config.toml
hidden_size = 192
num_attention_heads = 3
intermediate_size = 768
vocab_size = 4073
norm_eps = 1e-06
positions = "rope"
rope_theta = 10000.0
parallel_block = false
init_std_qkv = 0.026
init_std_up = 0.026
optimizer = "adamw"
warmup_steps = 322
decay_fraction = 1.0
batch_tokens = [32768, 65536, 131072]
max_steps = 5674
Each number is 50 + 10 x the weight over its row's rms, rounded and kept within 0 to 99. Layers, rows and columns count from 0. The size before them is the row's rms in percent of the matrix's.

# layer 8 MLP up, 768x192, rms 0.0969, rows 160-188, columns 48-95
089:62 63 58 46 47 52 61 63 53 54 53 62 47 61 42 41 45 40 43 51 54 36 51 40 59 57 57 61 40 59 59 43 63 30 34 67 47 51 49 47 59 54 43 47 34 42 37 49
102:51 56 29 37 47 61 38 46 47 63 57 50 62 62 38 61 54 40 25 34 45 38 63 55 46 57 53 58 65 46 72 54 69 38 71 41 58 50 52 43 53 32 44 41 48 53 45 55
105:57 54 53 63 37 61 33 41 50 64 65 57 36 51 60 48 56 45 56 45 31 37 65 55 54 32 41 46 53 42 65 60 48 53 38 49 46 45 56 49 52 29 39 66 43 54 35 37
099:52 35 46 52 45 32 43 34 60 43 46 44 55 37 45 39 57 36 53 59 27 62 47 53 44 52 28 61 58 56 71 38 41 58 58 63 45 55 57 55 50 29 54 46 57 52 69 42
095:58 50 50 66 57 46 42 51 58 51 47 36 60 63 46 44 45 25 46 64 39 30 52 67 50 59 44 53 42 45 57 63 55 26 53 53 56 42 69 50 50 50 65 68 53 56 45 68
097:56 47 50 56 37 53 49 58 55 54 58 45 55 62 69 48 41 35 49 63 34 64 48 54 48 55 30 51 26 43 48 41 36 48 38 60 62 45 66 56 52 65 66 70 53 51 61 46
093:44 35 59 58 44 23 33 48 50 40 60 52 39 43 51 73 41 45 42 35 48 59 53 61 49 46 45 68 40 55 46 70 34 51 46 45 35 66 50 58 54 43 40 60 26 51 55 61
106:59 48 41 64 53 51 73 44 53 47 32 61 60 51 59 52 63 25 66 52 38 64 38 59 38 55 49 55 45 38 51 42 71 58 63 51 63 19 65 38 48 53 33 50 51 45 53 61
101:51 63 50 61 49 50 59 53 48 49 58 34 40 36 45 26 50 46 45 22 52 49 43 37 50 50 38 53 56 46 68 53 44 47 31 41 53 34 53 49 47 64 53 34 43 49 52 60
100:73 44 61 49 50 33 52 47 51 36 53 45 47 61 47 42 61 48 57 47 52 45 61 40 47 38 50 70 52 56 46 55 38 47 80 58 54 74 64 35 53 42 51 47 46 33 39 63
110:50 56 30 49 50 32 48 35 36 43 40 40 52 42 38 49 70 45 55 36 53 52 51 46 51 59 34 52 43 36 34 58 37 44 64 53 57 44 61 57 39 58 59 44 49 56 59 63
099:61 56 60 70 37 36 66 54 44 53 60 40 48 53 54 49 46 55 43 53 51 66 48 64 62 50 39 77 57 38 63 67 47 41 55 45 37 53 60 44 52 52 35 48 35 53 77 58
100:56 84 39 43 54 40 48 59 35 39 44 65 30 57 48 56 56 42 45 45 64 45 59 61 56 70 39 51 57 50 46 60 55 45 72 52 62 47 50 38 51 58 39 45 44 48 50 52
098:70 53 54 66 64 45 57 62 54 35 49 39 43 67 61 43 53 34 49 49 52 39 54 44 53 67 55 46 32 44 50 64 40 61 45 44 49 52 38 53 55 53 44 53 39 51 48 56
113:48 36 59 58 57 49 63 42 53 38 50 49 60 53 54 46 40 60 61 51 28 42 55 63 35 60 56 71 40 45 56 55 51 51 46 54 49 60 62 41 48 61 18 50 44 69 46 56
099:45 59 36 59 27 46 60 43 43 45 67 47 50 51 63 39 39 52 30 34 38 43 37 61 43 55 47 61 38 44 49 48 39 53 38 56 37 57 64 48 34 56 35 69 38 46 63 59
099:57 49 48 78 70 38 59 53 63 49 56 48 54 57 61 51 48 39 48 46 60 44 67 57 38 37 63 47 45 50 51 50 47 38 39 33 68 38 57 56 49 51 60 31 42 73 55 63
110:62 39 54 43 36 48 47 54 53 60 60 57 51 59 61 46 53 56 31 47 37 56 58 57 39 68 31 42 44 50 48 67 62 48 71 46 44 54 60 48 39 46 58 67 55 46 38 59
095:53 49 50 53 48 34 57 54 50 64 56 47 63 47 47 35 40 32 46 57 58 44 55 56 48 57 53 57 49 41 48 71 59 27 42 45 60 37 54 47 46 54 62 63 50 49 44 67
097:61 54 52 54 51 51 57 39 52 56 55 55 50 54 43 57 57 64 34 45 57 33 50 43 60 64 51 49 64 38 60 61 39 57 66 48 59 58 63 47 54 37 44 48 41 41 47 69
099:38 45 49 37 52 46 48 50 48 49 68 60 53 74 36 38 35 63 44 30 46 53 57 59 21 60 39 51 52 52 41 71 48 48 45 52 53 33 62 45 39 46 51 75 41 55 42 45
090:75 58 35 63 44 55 55 44 45 50 53 42 39 71 46 66 28 44 50 60 43 41 48 49 42 49 45 68 49 40 39 52 59 44 60 57 49 58 49 41 47 51 56 58 50 54 82 46
103:71 48 48 60 56 61 44 62 54 58 60 56 46 62 42 46 61 43 51 49 49 44 44 52 46 51 54 57 46 43 72 53 77 40 41 36 71 50 58 53 35 40 56 57 46 63 48 65
100:52 54 53 46 49 68 53 42 40 39 43 66 53 38 54 47 62 47 34 36 48 27 49 45 70 59 35 59 54 44 57 65 54 28 42 49 55 37 54 54 44 48 43 55 44 54 59 44
103:40 55 27 56 23 49 58 58 33 56 48 56 43 36 58 46 63 51 41 36 58 47 40 55 53 38 49 63 58 47 40 43 39 43 48 32 46 56 53 61 53 51 62 66 37 50 55 47
106:50 46 38 51 53 48 56 39 67 34 26 42 61 68 58 52 55 65 45 50 45 43 75 49 32 43 50 53 57 45 56 57 51 44 48 38 62 52 40 42 48 41 51 51 55 70 42 74
098:29 46 47 45 59 53 52 43 41 43 68 42 35 56 62 38 55 66 26 45 57 52 43 53 45 51 45 47 59 52 83 58 44 41 55 55 67 54 62 45 46 39 64 48 45 54 49 58
104:45 55 42 58 36 54 41 47 49 59 51 30 55 36 42 51 68 34 40 38 55 33 41 34 49 42 44 46 66 49 48 57 48 49 49 44 55 59 52 40 56 63 59 46 35 54 54 59
097:56 67 41 41 50 56 54 70 53 73 41 45 50 68 45 48 58 35 61 59 43 45 49 46 37 62 41 48 41 55 68 56 58 50 41 52 51 48 48 66 45 58 55 67 47 48 62 51